config = dict(
    head_dim=64,
    norm='rmsnorm',
    norm_place='pre',
    norm_eps=1e-06,
    positions='rope',
    qk_norm=True,
    parallel_block=False,
    init_std_down=0.0,
    optimizer='adamw',
    weight_decay=0.035,
    lr_head=0.0145,
    grad_clip=1.0,
    decay_shape='linear',
    final_lr_fraction=0.0,
    doc_mask=True,
)
Each number is 128 + 24 x the weight over its row's rms, rounded and kept within 0 to 255. Layers, rows and columns count from 0. The size above them is the row's rms in percent of the matrix's.

# layer 10 MLP up, 512x192, rms 0.121, rows 308-331, columns 96-191
size [ 97 104  98  96  98  85 105  88 103 104  99 104 108 104 104 105  95 100 101 102 101  96 105 104]
[[124 113 116 118 156 109 105 137 107  85  87 147  99 163 113 112 134 121 132 144  78  86  80 139 104 163 119 143 152 164 144 102 103 142 140 119 117 139 171 142 111 134 124 123 172 119 118 142 134  97 182 104 108 145 144 135 111 121 133 135 130 164 115 144 164 128 145 144 130  96 131 154 112 126 134  94 105 134 115 128 127 192 140 185 127 136 141 119 158 159 114 154 138 138 150 142]
 [ 98 161 105 152  86 103 118 165 137 126 118 132 183 137 148 137 108 150 129 114 122 126 166 129 120 128 150 122 132 120 127 119 103 108 100 176 150 156 172 135 101 137 107  96 138 143  98 120 125 163 136 116 107 126  79 154 150 173 136 118 110 151 142 129 121  50  70 127  76 119 119 138 121 148 133 130 120 102 115 140 131 128 146 141 111  79 110 136 148 109 175 149 138 116  98 123]
 [149 159 127 133 168 111 131 155 129 178 141 112 121 120 101 113 114 126 136 116 130 110  82 112 128 113 120 110 115 161 146 117 163 108  94 106  79 133 153 147 109 133 103 108 164 122 144 147 120 159 129 131 105 147 109 163 147 150 110 160 102 129 156 140 129 108 153 159 155  98 103  97 139 136  67  85 162 110 159 119 149 172 128 151 148 137 139 130 120 109 145 145 119  68 148 168]
 [103 105 163 180 169 133 151 117 184 105 121  99 129  98 163 125 102 150  99  93 110 160  98 150 147 147 116 125 114 105 143  98 172  92 194 141 158 123 103 137 148 114 120 143 120  90 127  92 169 136 138 110 115 157 138 119 142 120 119 139 132 108 144 139 127  95 153 107 127 133 122 102 120 147 154 111 112 117 115 109 181 113 137 116 148 176 111 106 146 140 113 115  96 126 112 125]
 [122 163 153 126 157 154 123 109  83 136 104  82 157  97 166 106 146 151 142 135 126 133 111 156 143  98 122 167 167 143 116 103 103 140 118 171 153 105 132 123 126 101 145 107 158 132  98 135 134 116  77 120  84 152 108  76 101 149 140 118 130 123 151 102  91 145 138 140 106 143 113 161 132 113  73 111 162 134 157 146 108 102 141 145 106 157 136 106 138 150 132 142 129 151 112 176]
 [ 92 122  98 178 133 155 107  97 140 165 126  81  97 131 147 145 112 127  96 106 172 141 138 113  93 143 113 155 134 148 125 124 127 161 108  77  81 136 144 127  95 136 116  68 120  95 130 133 171 134 102 129 132 107 105  88 139 126 115 110 171 110 115 105 106 186 115 117 138 126 110 129 129 105 113 139  98 143 144 145 140 145 136 120  96 125 135 152 105 157 117 164 126 136 190 174]
 [105 192 106 131 132 154 141 151 114  71 159 127 111 140 133 119 163  96 135 120  98 154 134 127 122 123 141 151 145 126  71 147 113 109 126 125 134 120 133 131 144 125  98 116 188 112  95 109 112 136 137 170 126 140 131 164 125 130 147 132 151 100 130 130 137 152 146 127  97 137 153 138  83 122 115 159 113 157  91 116 134 107 133 152 129 163 119  97 118 139 102 155 148 119 153 122]
 [123  83 145 131 161 115 137 144 101 138 126 157 146 126 131 144 135 165 134 134  93 125 168 157 104  99 138 137 119 146 149 101 176 134 135 120 115 162  90 141 110 137 145 116  85 106 114 186  99 137 163 130 102 111 148  80 125 116 145 150 117 138 173 119 137 116 113 127 171 104 138 167 144  92 132 127 119 148 111 136 112 135  91  72 138 164 108 141 123 148 121 152 124 139 188  84]
 [152 165  98 128 135 113 103 130 137 129 120 102 102 102 136 100 125 104  81 142 144  96 121 117 124 128 141 126  97  70 132 144 122 177 124 123 136 142 163 156 132  85 154 110 166 143 105  99 141 122  86 120 116 144 127 115 155 155 148 189 114 142 138 137  94 111 131 128 102 174 119  81  91 155 122 139  99 158 113 122 121 166  86 124 155 135 106 126 127 114 113 134  90 125 178 118]
 [ 99 113 136 118 133 153 140 132 137 139  83 172 172 118 110 115 139 145  99  97 128  60 124 142 141 152 112 131 151 163 115  96 171 131 135 145 127 128 128 128  81 132 136 128  90 126 122 118  84 134 126 111 125  94 163 128 117 134 105 122 112 124 131 122 100  82 132 169  62 103 141 116 101 131 123 105 194 110 163 137 122 144 145 131 154 177 167 109 110 178 131 161 165 144 158 147]
 [104 125 151 125  92 121 140 149 134 180 131 109 118 119  98 113 110 148 122 156 129 133 109 152 111  87 120 150 132 131 134 160  98 106 115 173 149 139 114 166  96 117 129 164 103 155 131 117 145 154 127 183  96 134 163 111 137 163 141 168 101  94 133 131  98 105 127 130 164 140 150 131 112 113  99 108 102 100 114 141 157 158 123  91 145 145 172 108 114 115 153 132 145 122 146 132]
 [139 148 158 165 135 109 120  91  78 125 117  67 109 151 153 131 113 110 133 149 130 157  95  94 127 131  98 176 113 108  80 157 145 139 133 118 131 123 176 132 122 110 145 109 117  75 138 163 146 167 150 120 172  98 120 167 114 140 141 118 108 153 156 118 119 171 133 124 144 115 152 137 157  84 107 147 102 134 145 103 131 110 120  89 113 151 122  86 158 136 139 150 130 146  81 112]
 [191 136 136  75 126 108 120 133 116 109 144  98 137 116 145 113 118 101 146 118 117 115 129 134 130 128 129 126 104 118 126 137 129 125 104 148 142  48 154 164  70 165 107  99 157  78 114 172 132 157 142 130 122 148 111 116 152  90 113 138 133 174 159 117 156 139  92 177 158 114 147 162 127 177 104 130 125 111 126 114 140 123  96 145 111 115 125 135  93 106 116 171 133 143 146 133]
 [103 120 107 117 136 160 118  86 115 161 142 139 142  86 128 130 162 114 146 127 152 115 115 110  68 160 104 119 126  98 153 148 175 186 115 102 121 130 121 111  95 136 132  89 140  91 160  75 142 104  90 119 138 150 159 105 126 147 103 114 147 109 137 128 143 107 121 138 119 128 140 144 136 120 135  94  95 119 136 130 152 120 141 109 114 105 115 115 111 155 142 150  95 141  89 139]
 [104  77 156 156 124 116  80 138 163 112 173 127 143 110 147 130 123 109 153  66 103 150 172 157 125 112 121 156 151 141 127  82 105 132  99 112 145 100  93 160  67 151 135 161 148 169 112 142 114 121 142 143 129 155 136 121 161 131 114 117 115 124 121 138 116 100 120 157 135 137 114 124 114 150  85 126 138 113 142 116 131 165 113 153 154 138 151 126 130  84 117  83 153 139  79 147]
 [155 131  98  88 148 149 126 102 172 136 129 112 131 153 134 114 123 102 154 146 139 123 157 113  92 145 124 112 101 112 153  98 110 155 153 139 118 155 162 172 168 130  87 140 122 126  94 128 124 126  78 106 130 125 141 130 135  83 152 133 111 115 163  91 166 149 135 148  93 145 169 162 130 122 119 150 100 149 104 131 112 136 142 140 148 105 119 130 153 184 135 125 110 135 118 153]
 [134 159 107 153 139 139 104 109 167 124  82  90 127 165 113 129 135 108 166 115 105 159 172 174 101 156 144 150 114  99 111 150 131  52 144 158 137 139 175 135  98 138 164 148 137 126 103 139 123 128 157 143 150 128 143 149 133 155 104 132 107 103  79 145 124 137 124 147 130 111  88 120 109  85 169 147 154 113 140 139 130 146 132 126 117 132 114 131 136 107 103 143 144 158 132  84]
 [126 104 138 141 151 118 107 118 140 120 118 146 115 132 126 111 172 158 140 135 114 131 144 137 126 147 158 142 119 116 104 129 107  95 126  82 140  87 141  89 150 108 132 108 128 149 108 117 115 155 125  76 157 133 182 161 143 121 121 130  87 120 140 170 111 129 144 153 171 102 114 109 138 137 148 131 130 149 105 143 116 161 123 136  91 136 155 129  69 126 168 163 114 145 161 107]
 [103 133 161 136 136 158 141 122 123 187 146  94 125 116 119  66 127 124 158 140 148 120 103 154 130 161 143 103 114 150 127 133 114 114 152  87 119 148 118 150 150 140  91 163 163 113 132 111 150 141 136 161 115 104 160 134 150 140 164 104 154 136 114 121 147 118  84 139 128 117 137 158 162 102 147 121  82 162 122 170 115 144 153 155 119 175 125 153 126 154 124 126 136  97 152 151]
 [178 107 132 162 117 136 118 113 113 140 133 131 144  92 116  59 115 132 110 127  91 181 137 101 190 155 125 139 141 132 149 110 180 151 148 103 112 125 156 122 135 124 137 148 116 169  91 114  93 109 114 125 143 157 136 161 151 137 136 128 148 153  81 159 108 143 101 153 138 101 105 105 143 131 120 166 141 151 132 103 125 121 116 149 166  85 149 115  79 137 128 154 108 179 146 131]
 [105 168 103 111 146 154 120 118 177 158 112 117 124 158 160 145 153  95 132 141 139 109  89 124 144 162  96 138 137  80 147 137 124  86 145 157 111 147  88 135 127 120 126 103 101 127 146 129  96 105 126 139 126  84 127 124 140 113 141 186 143 115 183 114 122 118 107  92 132 118 117 142 106 157 137 151 136 103 125 112 114  92 136 153 133 127  85 105 138 141 126 164 143 150 102 118]
 [121 109 154 105 109 151 169  91 114 123 134 113 113 133 125 141 129 137 161 104 158 185 119 144 137 124 123 177 167 119 123 115 102 145 141 128 103 160 158  77 105  99 147 116 136 130 138  60 154 113 130 131 127 122 161 134 163 108 135 108 149 122 151 143 173 130 127 124 148 152 167 107 110 117 135 106 140 110 166 110 135 141 108 133 122 133 101 107 136 141 121 150 106 166 158 127]
 [121 124 139 151 134 115 142 134 142 167 166 146 132 144  91 141 122 109 175  96 152 158 145 139  71  92 125 186 111 124 109  87  93 117 129 158 154 131 127 135 129  93 163 109 131 122 101 127 164 108 176 131 180 163  78 134 140 136 137  92  89 113  99 115 163 154 146  92 130 126 129 109 160 146 154 129 121 130 107 149 141 119 137 121  79 174 107 167 171  99  92  99 146 158 108  97]
 [ 97 105  81  78  89 131 150 101 111 148  99 127 107 107 104 137 132 121  93 153 119 113 140 110 138 101 130 137 122 159 203  79 156 166 128 157 158 155 169 118 104 141 152 107 140 123 150 105 117 125 129 160 147  97 136 152 126 162 152 154 119 110 123 120 145 129 159 104 166 126  99 154  94  95 111 148 140  97 133 169  96 121 128 103 148 111 144 146  96 112  71 146 115 119 112 128]]
# layer 10 MLP down (transposed), 512x192, rms 0.0926, rows 308-331, columns 96-191
size [ 98 104  98 100 100  83 103  92 104 101  99 102 105 102 103 104  95  97 101 103 100  98 104 105]
[[108  92 155 106 129 162 126 121  93 143 104 132 158  92 116 135 132 121  81  96 124 125 152 100 142 156  78 128 140 113 116 121  99 161 152 113 173 116 145 142 103  97 141 113 143 158  90 110 120 105 159  97 144 184 133 154 140 143 104 154 137 138  74 141 107 126 176 113 125 146 128 114 123  94 120 131 131 123 178 147 119 116 156 135 148 137 175 120 130 121 115  38 158 104 158 154]
 [126 119 112 110 104 100 135 157  95 135 129 137 166 152 148 156 129 124 121 110 124 158 130 138 126 117 186  72 141 124 116 124 100 147  94 105 118 115 119 104  95 162 109 150 135 161 153 128 161 140 183 106 117 162 111 148 140 107 125 144 165 112  89 135 146  80  91 140 138 118 152 133 144 127 127  84 150 131 157 179 130 148 113 100 157 109 124 104 187 166 156 167 152  86 121 107]
 [179  80 140 155 105 109  86 126 134 161 154 138 131 141 157 163 104 116  84 158 152 117 127 130 168 130 216 116 151 154 137 134 114 175 116 116 114 113 139 151 140  99 100 124 103 139 161 115 131 116  82 119 129 129 123 146 141 137 127 134 172 145 128 142 138 124 159 160 127 138 195 108 149 101 142 166 155 149 107 145 180 187 140 141 129 130 136 136 150 139 108  95  95 154 133 120]
 [ 92  88 152 132  92  68 164 126 151 115 126 111 137 123 134 134 144 124 145 108 113 133 125 116 123 125  95 143 101  93  96 120 160 111 156 148 108 119 103 130 122 141  93 121 160 106  90 132 136 192 158 100 117 138 119 114 146 118 112 137 155 129  99 115  95  99  73 135 116 105 160 133 127 142 105  91 145 128 125 141 148 164 165 107 115 133 109 144 141 139 119 137 150 182  71 128]
 [144 166 114 140 157 146 127 117 130 118 138 106 139 109 150 125 146 135 125 144 110 156 117 142  99  87  63 121 157 122  97 120 146 119  65 149 113 139 115 119 104  78 117 112 117 130 111 141 146 160 130  89  97  96 122 173 175 116 125 127 151 187 141 111 124 128 117 106 145  92 103 161 136  93 147 144 101 140 104 131 131 161 117 115 163 130 121 101 119 143 168  84 134 141 143  82]
 [149 144 101 111 166 141 120 129 138 150 119 106 153 106 143 142 115 126 137 129 124 148 111 151 147 133   0 121 129 131 123 100 136 139 101 116 135 136 100 120 136 126 140 128 121 121 151 108 135 133 135 128 111 115 137  96 135 138 129 148 120 129 140 130 145 121 135 117 115 120 124 132 117 137 129 133 103 144 137 112 119 101 123 142 151 112 130 126 138 124 142 121 136 162 111 138]
 [115 134 114 139 145 107 133 140 103 151 137 117 152 155 144 152 143 133 126 143  76 132 110 116 131 110  99 138  81 123  99 162 109 152 124 104 143 134 110 137 121 105 115 107 179 137 141 138 127 100 131 151 127 146 119 137 167 165 122 155 143 105 121 100 151 114 183  98  80 154 137  78  98 120  90 108 130 126  96 130 127  78 104 116 102 134 141 166 135 161  78 102 120 135 130 120]
 [136 134 124 139 154 177 137 183 111 120 146 154 162  83 162 139 213 137 108 130 132 164 140 171 110 142   0 111 135 135 125 167 137 110 115 116 198  86 116  83 150 138 101 118 127 114  85  73 128  92 162 115 114  99 117  93 115 133 123 144 141  90 138 107 121 142 144 129 160 100 127 115 118 128 130 119 146 141 111 131 135 123 134 154 138 123 122 118 162 129 111 125 142 105  98 131]
 [124 121  86 127 142 118 140 130 113 159 113 168 140  99 124 131 101 145 128 133 140 140 118 177 140  98 145  88 109 128 130 130 119 117 100 119 146 143 188  96 106 133 140  97 129 130  89 142 166 115 170 108 155 161 112 145 125 129 109  95 116 159 123 162 140  90 143 114 127  88 172  77 112 139 186 136 137  98  78 112 136 173 155 134 113 117 134  99 109 132 126 149 125 141 108 126]
 [128  63 139 124 127 118 116 132 136  96 137 124 134 124 120 140 132 104 137 137 106 109 103 115  98 112   0 173 128 147 132 138 157 107 137 132 130 117 129 120 101  91 115 162 171 132 122 176  70 108 114 133 137 135 123 142 135  99 152 105 137 159  98 139 153 125 119 126 107 160 142 126 102 136 108  92 130 120 120 132 145 117 121 129 150 114 136 119 103 121 130 129 122 132 146 115]
 [ 91 112 109 107 148  91 139  99 104 113 118 134 171 104 100 159 159 152 105 134  97 148  68 124 158 117 149 114 164 131 132 149 151 151 111 144  78 149 132 130 113 143 112 137 148 104 161  92  93 148 155 112 192 118 100 131 116  99 118 139 159 109 153  93 117 137 142 120 126 122 134 133 154 133 111 111 138 144 144 136 125 131 124 131 134 140 104 168 169 171 102 156  99 125 160 136]
 [117 142 151 124 181 172 136 149 173 119 127 103 132 126 133 158 163  78  81 120 147 134 140 145 108 150  90 172 121 127 113 113 108 113 128 124 104 110 114  93 138 120 115  96 112 158 117 107 103 144 175 163 147 143 135 121 158 132 155 138 125 128 130 127 114 177 167 156 137 155 130  93 171 115 132 123 129 138 115 140 198 165 152  70 110 148 151 168 177 145 107  97 107 117  95 109]
 [154 119 188  79 135 109 104 129 149 159 109 116 109 114 133 108 101 113 128 132 124  97 123 136 142 120  66 121  88 111 120 113 142 112 166  66 106 124 150 156 165 107 136 123 133 138 134 124 114 135 154 149 121  97 116 126 122 106 151  85  95 128 116 115  88 135 162 195 150 127 133 131 192 157 128 118 140 151 143 161 138  97 140 134 153 131  97 117 136 144  78 144 128 125 166 120]
 [118 111  98 125  91 162 132 128 185 136 116 128 141  59  92  83 164 117 100 127 108 119 107 153 146 176  72 137 107 112 136 148 148 138 107 118 152 147 129 130 128 130 125 100 117 126  90 136 131 117 117 143 132 139 150 154 143 132 157 130 166 144 122 141 157 126 157 122 127 176 109 131 131 116 120 108 109 157 142 175 129 130 143 123 177 136 114 131 164 131 147  80 121  92 175 103]
 [115 116 118 127 132 172 137 138  90 128 132 139 114 149 137  91 126 156 116 124 144 106 124  77 161 111 200  83 121  70 132 136  66 139 103 102 120  98 103 115 140 107 147 131 125 145 113 158 137  77 132 119 129 113 142 120 136 116 103 125 152 127 190 128  86 113 152 162 101 102 131 120 139 137 135 169 136  91 164  99 136 127 144 101 114 107 117 120 115 106 105 107 158 133  93 117]
 [130 137 111 140 165 165 123 165 122 153 155 129 105 131 111  97 114 169 156 119 122 116 116 111 142 145  11 140 109 131 138 105 111 134 112 162 103 153 142 129 164 135  91 134  98 122 135 100 142 113 111  86 136 146 130 180 133 115  87 119 101 112 110 116 120 173 139 144 158 135 116 122 146 110 148 152 102 122 126  93 143 122 141 142 123 150 119 128 124 133 172  61  81 142 105 165]
 [161 137 132 178  98 128 145 134 177 137 131 130 120 134 142 114 120 139 154 149 151 161 142 155 117  97 194 133 148 112  99 122 173 146 146 105 148  81 124 185 102 154 111 155 130 150 123 156 117 103 101 158 126 142 174 129 144 137 139 139 110 126 148 107 134 142 124 158 129 132 154 119 128 116 120 119 179  74 163 143 148 143  99 108 104 120 117 142  75 156 188 110 104 151 140 137]
 [154 155 166 141 171 137 141 113 156 105 120 143 151 112  86  81 123 107 131 128  97 120 121  96 102 142  40 103 117 137 136 116  98 117 181 118 112 101 161 133 138 145 101 133 146 157 159 161 129 121 107 132 128 170 167 128  82 160 114 148  92 119 114 111 129 110 144 150 104 118 154 148 162 172 143 113 143 127 128 120 151 139 133 163 151 153 170 127 119 127 144 118 121 120 135 149]
 [133 148 144 116 148 173 126 174 116  95  96 120 111 137 127  85 164 111 127 152 153 117 109 127 162 152 218 118 133 136 143  95 137 158 125 130 109 100 165 127 136  75  98 132 143 143  99 107 150 100 105 151 127 134 141 122 134  93 117 135 145 110  77 162 108 163 157 124 179 103 124 114 101 125 162 115 129 144 172 141 101 141  94  96 159 124 130 123 122 137 120 119 119 132 103 183]
 [182 104 117 121 131 105 130 145 139 156 102 111  95 116 133 137 129 105 134 153 151 145 121 143 119 114 209 133 129 191  95 161 152 145 118 157  86 149 132 163 127 141 143 145  98 200 103  96 115 123 115 170 113 110 113 169 128 130 149 105 120 124 104 125 161 156  88 194 114 128  95 131 106 158 111 120 136 130 108 120 109 166 109 139 153 147 102 134 153 123 130 120 122 135 134 123]
 [122 133 126 151  91 102 100 169 184 126  83 151 126 126 164 151 133  90 125 146 120 127 139 165 134 152 146 108 176 115 149 141 134 147 143 164 143 141 128 152  91 148 145 106 125  80 110 151 133 101 154  89 149  69 113 135 100 143 137 131 134 127 135 143 135 130 123 137 132 146 104 102 100 168  82 100 113 149 124 198 119 121 115 154 159  97 163  68  91 117 115 135 164 151  91 113]
 [148 114 150 155 158 160 117 131 141 156 147 115 138 131 137 132 153 120 143 109 126 130 158 133 128  86  71 150  95 135  90 163 109 132 131 119 191 133 165 143 132 123 139 128 108 137 155 116 131 143 115 112 123 140  75  96 114 125 137 126 145 142 168 124 114 111 103 139 139 127 144 133 149 203 167 185 117 103 157 147 121 147 119 140 164 135 125 146 123  84 106 100 142 136 134 153]
 [ 94 151 137 128 135 112 136 142 149 186 128 110 122 142 128 134 143 136 144  97 155 134 151 150 121 164 189 119 129 106 174 142 100 123 138 142 142 104 168 115 166 130 140 117 126 128  88 102 124 162 108 104 166  85 113 129 116 125 107  99 124  86 105  77 171 125 132 117 138 143 125  99 163 129 129 145 111  84 145 147 122 123 110 113  84  85 135  85 141 145 119 133 108 175 136 123]
 [109  75 126 114 134 147 101  89 114 123 134  56 120 118 173 118 137 113 119 139 143 133  93 123 176 126 135 160 141 156 137 120 125 127 119 152 106 143 127 108 131 130 121 103  88 142 141 109 184 120 126 119 143 100  75 138 145 152 102 143 127 153 164 147 130 102 112 151 117 155  91 105 139 121 138 101 106  91 145 151 135 157 133 134 132 108 175 122 173 118 129 125 114 146  80 120]]
# layer 10 MLP gate, 512x192, rms 0.12, rows 309-332, columns 96-191
size [107  98  95 100  87 102  90 102 103 100 105 105 109 102 100  92 102 103 103 106  95 106  95 103]
[[129  81 136 138 132 128 120 122 123 141  89 147 178 102 196 119 122 151 134 138 144 144 117 135 108 112 147 149 112 131 115  97 136 147 114  89 120 103  86 115 102 133 145 159 100 179 142 134 113 134 106  87 115 149 150 148  76 125 122 118 108 130 100 128 115 123 126 102 100 123 161 143  93 168 145 113 151 121 131 139 123 122 118  84 155 127 146  97 117 129 104 101 134 170 126 141]
 [129 127 150 125 122 104 186 104  94 105 122 142 151 109 191 126 102 106 151 169 139 127 133 141 112 173 160 135 143  97 137 117 118 166 116 120 152 107  96  90 148 137 147 150  97 172 114 182 122 127 193  93 165 109 162 161 171 113 131 120 117 144 145 135 130 141 135 138 131 118  97 122 179 105 145 117 177  92  88 125 112 130 165 141 110 166 120 129 141 122 108 109 134 142 148 108]
 [154 121 128 143 143  90  95 133 144 117  89 123 115 126 117 104  96 124 100 129 119 116  80 107 127  79 123  84 122 112 177  90 142 145 125 107 182 151 175 133 141 165 124 128  97 111 164 148 132 161 151 121 102 110 113 129 100 120  93 167 118 126  98 110 145 136  95 117 102 139 143  86 141 138 122 146 118 110 176 102  98  86 120 136  91 167 115 143 117 182 136 165 183  99  72 103]
 [145 106 126 104 143 139 147 101 110 123 126 139 158  64 160  92 120 128 133 109 106 107 104 153  99 132 123 143 126 154 100 150 106 147 133 164 140 130 133 141 119 155 152 163  90 114 143 120 138 127 125  96 113 136 167 100 111 147  98 189 128 141 131  93 130 144 106 170 139  80 109 155 131 140 116 119 126 132  90 134 134 107 150 122 136 111 172  66 132 168 134 137  88  80 175 135]
 [ 95 167 100 168 118 133 147 133 163 112 125 135  99 161 119 139 155 114 123 132 131 134 108  97 153 147 121 114 145  94 147 139 131 145 131 111 147 145 101 139  82 140 114 131 107 147 104 141 123 114 150 127 151 117 134 107 135 104 117 136 153  89 101  95 132 121 129 112 136 170 124 116 112 123 104 130 100 115 157 147  76 142 166 144 135 124 111 164 150 153 121 138 147 160 188 112]
 [162 136  89 109 129 157 129 148 163  99 134 158 116 112  97 122 118  83 115 187  97 118 132 146 103 105 178  67  85 124 153 122  84 125 112 113 145 108 118 105 116 139 119 149 146 131 132 116 162 120 115 112 123 158 119 123 117 140 127 119 138  67 142 149 157 130 113 127 111 142 166 120  92 154 118 173 152 124 153 136 124 117 137 121 131 120 146 103  86 120 105 159 141 152 133 129]
 [140  70  79 157 115 135 138 103 155 139 133  96 146 113 128 112 120 152 120 129 111 113 110 184 113 139 124 106 142 130 110 112 116 147 122 161 166 125 143 156 151 155 109 144 122 163 124 171  82 148 157 122  84 112 116 136  95 140 104 120 146 133 130 101 129 138 137 191 166 118 113 150 119 106 135 103 101 100 117 141 105 141 157 121 134 164 156 138 109 135 116 102 116 148  93 135]
 [167  78 153 184 127 118 118 141 126 118 144 122 137 106 124 129  75 132 123 163 117 155 131 121 146 127 144  77  97 128 145  63 145  98  81 123 139 164 111 119 178 168  66  97 124 134 125 133 155 131 121 118 159 120 118 129 105 139 143 113 138 150 127 100 134  90 116 133  93 104 113 112 154 139 100 140 152 163 120 105 142  99 119 130 135  77 128 131  99 143 136 136 131 161 130 152]
 [138 110 104 134  87 123 148 141  82 140  97 144 175 106 150 150 102 107 161 123 160 113 149  99 139 114 128 138  94 154 130  78 158 159 147 111 148 138 137 143 118 161 190 120 119 121 144 116 114 147 121 145 114 175 165 123 144 110 132 130 119  97 142 119 150 123 149 100 124  90 175  90 130 122  99 134 156 110 153 125 132 129 121 143 137 168 112 108 103 131 138 144 154 132 118 102]
 [134 148 105 132 100 104 143  89 114 154  69 136 158 124  97  91 122  84 139 117 116 154 163 123  42 129 110 101 138  91  76 119 117 154 118 119 175 134  97 123 135 149 127 104 113  85 154 147 138 111 150 130 142 109  59 155 146 116 116 113  87 165 128  75 119 142 134 166  79 131 113 154 137 113 136 107 153 159 126 121 124  69 136 164 110 126 113 124 134 149 132 142 179 145 119 148]
 [156 136 152 149 145 110 143 145 137 111 122 101  91 134 139 136 109 110 167 137 109 109  93 126 123  88 131 141 118 151 139 143 129 146  90 122 164 141 178 152 108 103 105 107  81 145 131 116  92 145 155 112 124 125 129 122 112 151 161 130 137 146 150 106 132  81 123 132  84 109 136 133  98 143 158 121 142 123 134 113 112 102  96 181 155 173 189 115  98 100 120 135 128  75  98 114]
 [157  75 187 102 134 113 111  79 141 115 116 102 135 126 120 173 139 138 120 130 154 128 121 113 123 119 131 143 135  93 165 114 129 148 129 134 173  98 125 107  98 131  85 164 123  94 172 152 132 103 157 140 125 103 105 154 120 125 119 121 106 130 107 149 114  92 113 119 141  84 107 139 159 115 103  79 127 160  97 145 135 129 173 112 142 163 111 111 145  91 133 171 146 139 135 154]
 [134  96 135 154 113 155 123 138 154 154 142 141 197 135 133 130 151  83 161  91 157 120 147 166 104 132 164  85 119  93 121 136 121 137 113 132 147 144 126 127 158 126 114 122 112  90 167 157 133 115 144 100  97 102 159 128 108  96 132 114 123 186 170  82 133 166 147 107 114 165 110 158  73 147 153 133 168 115 108 159 135 112 170 134 106 119  96 114 170 115 160 129 119 137 100 145]
 [109 161 131 121 159 112 135  95 153 115 145 150 150 131 144 138 151 132  80 162 109  74 111 131 137 150 155 146  99 144 124 103 172 160 141  98 120 162 184  83 138 155 117 107 174 149 146 122 121 141 123 133 120 163  75 153 128 120 180 112 112  94 146 145 126 112 134 146 151  82 121 108 135  95 135 125 123 152 136 130 141  97 124 149 168 170  92 149 143 102 109 142 125 117 137 119]
 [124 163 115 165 161 157 160 122  87 135 149 131 164 130 119 129 117 110 124 133  95 130 145 123 158 112 151 146 141 106 105  81 155 118 171 122  97 113 159 118 118 126  71 123 111 161 136 159  85 100  99  91 111 107 149  73 139 112 142 138 133 136 166 134 157 153 153 109 119 134 150 142 119 153 142 160 136 190  79 145 126  93 149 129 108 171 110 104 144 133 117 122 113 140 148 136]
 [158  98 153 140 120 138 159  97  84 201 138  98 119  99  96 105 145 125 116 163 133 109 107  90 150 137 112 103 126 143 109 118 100 156 122  95 146 172 148  90 111 110 141 103 117 122 131  89 109 139 110 121 151 132 146 114 150 159 163 173 138 125 118 113 107 143 126 172 157  92 153 161 149 158  97 109 104 131  99 115 136 143 154  66 139 104 165 118 119 146 115 123 114  97 133 156]
 [114 150 146 107 104 123 103  99 128 110 121 163 117 129 124 148 136 172 109 161 139  84 120 104 180 142 154 141 102 106 128  63 105 152 115 116 137 107 159 120 146 148 141 159 147 165 113 160 159 148 143  84 123 162 116 135 153 116 105  81 154 137 106 126 142 125 134 149 136  96  63 144 112 129 107 139 138 137 115 132  95  97 133 144 171 117 170  89  82 174 159 147 170 121 109 121]
 [152 148 102 189 135 121 154 116 172 112 183 132 124  95 120 152 157 113 158  79 155 103 116 166 111 136 156 101 146  95 181 118 150  95  88 132 158 111 111 140 141 130 125 143  87 149 125 108 160 153 117 132 139 133  85  95 125  71 180 126  95 137 131 113 114 102 110 105 143 109 125 115 101 149 100 110 163 137 125 122  80 106 123 112 126 114 127 157 122 128 140  92 147  97 118  97]
 [164 156 147 155 137 140  67 113 138 132 145  91 141 143 130 172 144 113 142 139  85  95 130 132 129 118 127 144 131 116 123 131 143  86 132 178 143 106 152 115 137 139 107  98 144 103 126 154 131  88 131 136 106 100 149 114 131 116  99 124 122  97 141 127 146 145 135 157 142 142 167 158 178 163 124 126 146 146 125 178 148 108 139 102 124 151 130 146 185 146  79  92 161 164 135 136]
 [141 100 148 137  92 162 146 116 126 125 131 135 155 119  82 153  86  60 110 155 107  96 163 139 125 111 129 123 118  90  94 133 135 141 133  99  89  95 163 115 113 134 115 125 140 128 169 100 132 183 171 119 167 155 126 101 117  89 135 141 117 171 128 117 141 140  90 120 130 104 140 135 145 141 154 142 155 112 124 116 113 117 159 129 104 124 149 125 101 153  73  76 129 114 143 168]
 [120 106 110 133 146 115 108 117 109 156 139 140 174 131 103 158  78 122 152 144 103 110  94 113 139 132 124 114 102 133 101  92  76 189 118 130 117 119 102  87 116 133 164 141 108 129 133 147 110 117 173 114 130 182 150  87 115 122 142 122 130 106  95 133 161 143 147 121 117 111 125 133 139 127 136 100 102 123 117 175 110  70 136  88 176 132 155 110 123 164 128  80 117 123 135 150]
 [ 86 132 175 136 118 146  62 101 148 110 136 133 142 127 112 174 171 118 118 148 134 108 142 130 116 118 126 137 133  81 113  97 104  99 141 121 124 123 158  81 135 149 120 149 133  84 175 114 147  96 109 110  89  98 137 125 130 145 129 126  81 130 166 148 157 140 120 154 135 124 103 133 126 127 163 162 141 127 140 147 181  66 121 137 116 148  82 132 109  85 116 131 142  99 115 150]
 [119 103 107 151 148  92 124  88  90 136 163 148 127 119 152 156 154 140 116 132 102  76  88  80 168  84 147  89 130 110 122  97 121 151 108 114 127 137  83 127 146 112 146  95 122 142 138 143 102 132 132 111  85  83 162  96 143 124 159 160 149  85  97 142 127  98 126 126  88 155 123 115 134 156 132 115 158 148 158 120 148 130 129 144 165 131  72 141 126 132 150 163 145  76 120 132]
 [144 149 134 157  96 114 109 113 155 178 133 105  98 103 133 141  87  92 141 109 113 103 126 125  99 117 163 148 140  65  97 149  92 158  93 123 160 141 134 156 135 143 121 123 108 107 181 163 147 135 165 163 158 101 145 131 119 133 131 159 144 106 106 134 161 146 144 148 121 141 101 149 126 125 127 151  72 124 119 112 114 127 128 139 124  87 150 122  68 157 106 136 134 117 105 121]]